Weights of a small GPT-style language model, trained from scratch on English Wikipedia.
Size: 11 layers, width 256, 8 heads of 64 (4 for keys and values), MLP 1536 squared ReLU.
Architecture: no biases in attention or MLP, capped logits.
Training: 255M tokens, 10768 steps.
Each number is 200 + 30 x the weight over the matrix's rms, rounded and kept within 0 to 999. Layers, rows and columns count from 0.

# v: layer 2 attention value, 256x256, rms 0.181, rows 148-156, columns 0-127
# o: layer 2 attention output (transposed), 512x256, rms 0.0722, rows 276-283,340-347, columns 0-127
v148,214,201,257,207,218,203,211,201,118,149,226,235,196,229,172,185,196,263,210,208,225,230,158,243,237,154,246,164,218,213,171,190,230,130,174,216,224,219,200,217,195,277,240,203,207,165,242,214,204,202,208,194,230,162,218,179,225,206,213,210,216,191,190,214,183,216,221,226,201,185,205,254,213,219,176,242,208,242,224,189,230,168,206,186,138,217,208,222,212,205,172,194,249,195,212,181,160,180,219,183,193,257,212,210,207,199,182,174,226,181,159,223,186,191,239,210,173,189,190,262,278,181,220,206,231,226,167,187
o276,196,172,223,212,236,190,185,239,184,279,221,254,154,199,203,215,202,221,230,195,170,215,226,200,197,183,178,180,171,203,184,215,181,180,220,222,196,161,175,189,199,185,200,181,199,239,178,205,266,255,205,210,164,200,212,230,175,205,226,276,227,190,217,193,172,217,199,210,187,193,207,178,249,151,179,196,188,181,252,192,266,203,234,193,200,189,157,221,169,251,167,202,209,149,194,172,195,257,191,195,225,198,213,156,164,145,182,156,189,184,224,208,217,196,216,233,216,216,158,204,149,173,241,221,145,191,187,178
o340,198,245,178,241,185,177,200,259,179,220,225,167,206,182,183,220,223,166,174,170,208,172,215,154,197,175,199,174,235,174,220,217,207,236,262,151,194,190,179,197,205,248,135,251,155,193,190,179,207,255,175,215,167,220,165,161,155,266,191,211,232,138,226,224,179,214,217,219,219,231,160,165,228,222,160,215,172,189,205,200,193,207,214,159,214,212,218,196,137,160,202,149,209,220,177,222,170,203,217,249,204,147,217,181,183,158,129,180,218,175,198,214,226,222,170,231,173,217,159,174,232,169,172,187,201,231,133,249
v149,228,247,215,213,190,211,147,218,227,203,188,231,214,190,164,183,149,159,192,190,227,216,253,201,218,209,212,228,214,214,193,223,201,220,191,209,184,230,231,208,163,238,151,180,209,187,217,177,183,215,225,221,205,235,196,209,219,190,202,236,213,236,217,225,208,168,205,211,192,181,211,231,273,217,198,242,188,188,194,195,141,203,184,141,212,193,188,204,221,214,163,244,147,157,193,153,162,159,227,129,226,195,206,196,212,231,237,235,228,236,162,174,176,214,224,149,189,220,237,228,199,215,146,238,179,237,226,179
o277,202,175,232,179,181,156,206,246,225,202,251,222,180,179,201,219,251,213,229,205,227,203,235,228,200,206,217,166,163,203,228,214,194,188,152,176,206,219,213,187,167,170,172,226,210,217,197,185,229,185,234,202,231,216,204,203,209,167,176,246,199,190,216,201,220,154,169,224,180,147,219,232,215,190,236,197,208,201,226,184,188,167,198,180,210,209,214,179,128,224,218,195,223,219,203,179,205,220,236,173,207,197,201,227,199,191,188,163,251,166,185,214,240,209,135,193,213,189,192,214,221,241,201,170,147,171,220,162
o341,225,216,232,218,233,226,230,193,173,206,184,173,176,155,228,195,249,135,230,211,219,199,172,220,214,206,187,187,180,155,184,203,235,202,193,259,183,223,189,240,190,232,238,170,225,213,203,210,114,205,211,157,207,175,194,250,160,160,151,180,159,211,207,194,213,230,189,199,218,175,176,199,217,199,201,226,195,202,171,213,203,207,126,185,207,180,161,202,189,228,186,187,202,204,242,132,222,226,213,234,193,188,237,205,158,229,190,233,223,192,211,204,230,210,195,201,202,215,161,136,202,242,182,160,168,196,205,203
v150,151,260,164,257,198,185,199,221,176,176,218,205,220,201,209,254,177,175,217,180,196,203,234,183,169,189,215,191,197,205,209,186,178,223,220,232,171,231,209,164,210,168,150,262,193,206,230,207,243,156,193,167,161,277,233,187,181,180,209,158,243,153,180,219,250,201,218,194,175,202,210,159,221,204,246,216,230,260,189,268,237,199,254,192,186,229,242,198,209,218,221,154,193,223,196,233,201,222,226,213,228,185,200,182,216,226,223,232,242,222,180,216,182,222,236,218,238,218,146,193,221,199,173,178,182,251,194,212
o278,180,164,195,230,175,176,221,192,261,203,212,153,240,243,206,216,228,173,194,229,188,197,164,191,183,194,207,167,193,209,239,238,188,215,217,211,106,189,185,194,188,193,148,240,187,193,136,194,205,203,215,171,179,233,163,208,145,249,276,215,182,203,181,220,199,162,213,191,187,164,168,222,241,202,173,201,194,226,205,200,218,154,203,193,221,215,161,137,222,162,166,199,205,211,185,240,202,256,225,192,226,226,208,189,214,204,194,179,204,187,209,185,167,180,175,210,206,262,223,182,190,205,211,195,209,175,205,181
o342,234,173,180,192,217,161,187,176,211,210,156,216,215,180,199,141,215,190,155,231,234,218,186,188,243,194,196,202,240,183,194,207,240,178,204,155,152,171,241,211,178,205,214,222,252,151,162,150,194,227,248,237,189,198,209,221,215,280,217,196,160,174,175,206,169,184,223,270,219,197,207,211,195,216,182,215,210,184,217,176,154,179,217,188,184,228,224,234,179,168,197,236,180,178,183,193,202,217,170,173,163,209,222,218,191,169,170,181,156,191,238,177,225,197,183,191,157,222,203,169,245,178,182,234,216,197,244,210
v151,241,183,219,167,160,158,168,224,244,190,230,143,139,198,217,214,227,157,219,195,204,199,144,204,191,208,200,174,157,159,196,228,118,251,211,217,227,158,185,184,178,221,163,211,224,167,186,211,208,191,237,184,203,215,222,232,184,194,242,213,189,191,202,171,176,145,194,166,221,203,240,200,200,222,234,190,210,214,219,197,212,173,168,193,242,153,216,165,213,199,184,248,145,213,199,188,201,177,171,168,240,220,235,201,251,145,198,170,194,186,197,252,156,210,256,142,205,205,181,188,166,204,159,184,202,214,154,229
o279,206,179,217,230,205,218,216,191,199,176,197,173,226,219,197,144,229,215,202,254,228,189,237,201,198,210,168,173,163,237,200,184,154,211,171,145,232,166,157,175,179,166,244,199,196,129,210,230,182,147,194,254,161,185,247,221,206,164,191,179,182,202,191,189,178,193,207,143,162,219,209,235,200,171,227,185,196,165,206,143,216,231,217,186,225,160,206,224,225,178,189,176,195,221,205,182,185,173,177,199,218,187,177,189,240,197,193,203,196,200,201,229,199,239,187,236,220,187,251,211,256,239,164,188,217,143,194,233
o343,230,207,232,136,251,214,261,184,191,185,208,281,224,190,215,198,183,150,219,197,190,159,194,208,178,220,178,217,159,210,176,238,232,101,217,221,174,191,226,144,173,244,192,126,203,156,191,190,217,195,204,252,268,186,186,186,203,163,208,175,203,254,177,211,191,227,208,231,194,204,145,286,196,200,218,165,240,200,168,203,212,206,177,198,155,153,179,139,184,191,224,173,214,212,222,229,266,146,220,228,131,224,178,150,175,156,184,206,202,187,206,227,177,204,258,251,245,211,202,184,135,157,244,247,191,177,267,228
v152,201,211,278,185,202,221,193,160,164,129,231,184,166,166,172,214,175,176,124,231,180,230,230,198,162,161,225,221,244,152,208,214,176,210,235,154,164,171,187,253,151,206,167,238,217,182,155,191,216,168,205,199,230,162,108,219,229,179,249,220,254,197,228,179,199,182,176,211,191,155,157,232,211,178,169,173,211,220,164,236,223,195,189,175,193,227,95,149,197,217,197,201,215,243,202,232,290,187,170,183,229,202,142,178,186,184,183,210,219,157,199,220,180,145,196,235,204,239,255,195,222,185,210,233,246,183,221,158
o280,178,219,229,176,209,198,214,190,206,153,180,183,160,240,155,152,156,152,170,267,191,200,209,202,197,183,236,165,195,157,161,178,207,193,226,198,226,226,148,144,184,212,174,219,179,240,240,190,211,186,120,113,223,174,202,166,202,224,195,172,163,223,237,234,188,149,192,253,194,225,174,229,187,233,189,218,200,210,188,232,203,195,202,207,188,159,217,232,170,191,242,206,187,187,191,219,237,153,177,217,257,226,239,199,248,204,198,221,248,223,217,169,193,252,210,228,212,152,167,242,198,152,234,215,164,240,167,193
o344,171,232,127,252,196,149,173,177,272,179,246,131,156,236,161,141,237,214,229,225,181,204,208,198,213,231,215,217,187,174,155,199,213,189,159,223,178,183,178,183,181,205,222,162,146,179,234,245,195,205,172,181,229,163,192,208,162,233,152,150,213,155,198,197,205,249,230,129,192,262,193,198,209,136,180,180,202,185,201,167,204,206,190,185,221,161,208,194,147,194,189,206,211,174,212,197,156,205,207,206,143,138,199,247,175,222,177,200,174,232,178,214,192,253,209,204,184,192,172,201,154,159,209,213,181,161,216,246
v153,200,220,246,148,196,205,199,240,225,190,171,144,235,196,174,166,227,224,202,226,235,166,181,201,187,195,261,204,208,220,190,187,197,204,200,213,158,235,151,203,204,220,175,131,199,218,245,183,152,192,210,206,226,204,209,192,160,177,229,143,251,223,184,164,217,174,167,196,162,131,193,188,274,265,234,176,184,144,191,221,184,136,247,207,167,195,214,187,185,231,210,221,213,219,211,167,228,206,147,181,254,163,235,190,159,193,200,204,225,236,193,205,190,148,127,220,219,180,231,165,201,203,234,160,189,200,269,187
o281,217,214,207,214,182,203,189,168,221,228,184,156,258,262,154,224,216,202,193,234,171,234,232,227,277,181,201,207,155,94,168,196,198,210,198,214,246,175,214,188,236,174,230,166,189,230,138,201,229,256,147,200,190,155,176,210,162,179,167,192,197,229,180,171,222,212,191,164,205,233,188,202,237,207,210,196,196,146,190,184,181,240,256,202,173,166,208,173,224,240,230,234,241,165,249,189,201,213,208,224,185,200,247,193,195,176,192,247,186,167,207,169,183,180,152,175,225,193,209,174,229,178,159,220,185,197,187,189
o345,258,189,141,184,232,170,206,223,192,139,232,246,209,152,203,200,216,229,177,249,217,179,244,185,197,197,221,188,149,176,158,175,197,173,183,175,168,181,199,202,211,229,234,219,218,192,160,163,233,172,203,228,260,208,208,196,239,204,156,117,173,172,177,206,235,151,188,176,155,200,226,177,191,222,184,211,226,213,223,186,231,216,188,195,230,239,203,184,246,213,188,229,206,170,162,152,184,154,205,198,223,207,244,188,205,207,200,255,179,112,197,199,222,196,190,151,210,203,232,186,162,221,234,222,200,158,218,186
v154,173,174,203,131,211,167,217,221,195,217,237,227,122,200,194,190,191,230,173,181,177,163,214,181,203,251,224,187,287,215,138,204,207,171,185,230,236,187,243,191,209,201,188,207,218,210,189,268,158,176,211,156,162,205,235,213,208,154,250,211,180,217,178,188,208,250,256,172,203,219,205,212,252,194,213,230,246,182,186,183,163,175,207,174,235,217,194,206,191,231,219,192,196,266,211,199,230,181,221,193,187,174,151,245,185,148,210,213,135,221,194,195,221,205,191,140,245,210,208,170,199,285,167,161,195,194,201,203
o282,166,153,174,172,199,247,183,211,171,190,246,201,186,180,234,206,207,202,218,147,233,242,157,156,213,226,178,245,198,194,176,193,190,174,177,168,185,183,202,214,225,221,170,248,239,145,208,185,192,138,195,184,197,158,212,291,201,199,200,153,234,192,217,184,215,236,183,143,215,194,173,200,241,216,186,210,172,192,199,181,174,200,210,237,190,210,196,171,178,204,229,183,207,221,166,197,192,180,183,214,243,193,174,183,167,204,187,175,171,201,179,250,227,221,226,180,193,239,209,209,226,218,135,216,218,244,203,201
o346,285,232,214,249,241,211,176,192,156,209,233,203,203,203,205,217,200,240,245,228,212,196,173,180,228,220,195,231,184,176,194,237,193,215,230,195,201,228,212,151,173,176,211,202,206,213,220,202,171,182,163,198,251,197,215,215,244,245,218,177,194,192,167,271,196,219,219,224,263,207,207,230,178,237,159,215,215,202,218,196,228,194,199,227,140,226,186,224,261,189,133,193,174,215,228,163,162,214,183,189,204,220,170,162,194,182,193,220,215,233,215,195,222,261,207,220,236,300,231,219,197,204,179,248,166,207,228,213
v155,240,216,215,247,156,205,190,201,118,247,161,167,155,233,206,175,243,168,172,202,241,240,187,167,233,236,191,160,198,219,180,154,196,184,252,235,170,216,221,238,227,168,181,190,182,206,223,211,193,172,181,157,199,201,180,237,196,263,205,242,178,218,210,170,178,221,246,218,210,195,236,245,212,218,169,178,198,146,196,192,198,229,182,202,210,218,217,263,207,176,182,199,175,189,184,148,234,188,221,178,183,221,193,186,219,175,196,222,186,167,176,185,226,216,230,188,169,239,231,206,181,196,229,176,226,151,186,219
o283,207,189,224,161,184,132,219,220,207,184,196,205,171,201,201,208,232,232,212,186,178,251,151,201,173,260,226,223,180,254,222,215,202,226,244,216,242,204,191,225,267,197,230,208,177,174,234,233,170,205,192,201,186,220,186,224,173,199,200,192,160,212,133,166,185,237,251,209,170,187,242,237,164,167,233,244,172,162,257,169,236,232,198,187,202,192,177,218,207,219,192,183,236,185,241,193,175,156,167,207,206,210,216,195,178,178,130,191,208,151,290,241,213,220,199,209,166,190,217,183,262,162,204,203,244,223,266,214
o347,197,206,168,260,217,203,166,228,150,177,225,259,151,131,244,188,181,249,220,167,160,221,222,200,196,188,176,230,221,186,217,245,204,160,166,174,214,222,161,252,218,223,165,184,186,240,213,224,196,177,174,171,205,255,180,183,260,195,240,198,238,210,222,183,228,221,186,225,229,220,200,164,190,237,234,228,191,222,185,227,174,157,180,173,207,223,213,185,213,213,207,188,208,182,148,228,166,186,196,212,228,250,207,192,199,183,155,255,197,194,186,195,161,159,179,228,212,191,237,169,223,153,190,210,207,266,190,163
v156,205,204,172,183,211,202,209,213,220,209,210,210,173,231,165,125,190,221,203,163,240,229,267,128,228,178,190,187,170,184,207,178,184,210,233,161,180,216,210,237,197,245,265,177,241,164,210,221,221,174,183,189,149,190,190,198,189,194,186,186,141,169,159,184,192,166,227,234,220,186,211,185,201,258,168,130,237,199,183,191,177,238,275,251,192,218,179,225,186,195,208,223,208,202,215,262,160,197,223,185,176,177,119,207,197,192,203,178,207,180,195,188,181,258,220,208,134,209,193,186,227,199,206,210,173,115,211,197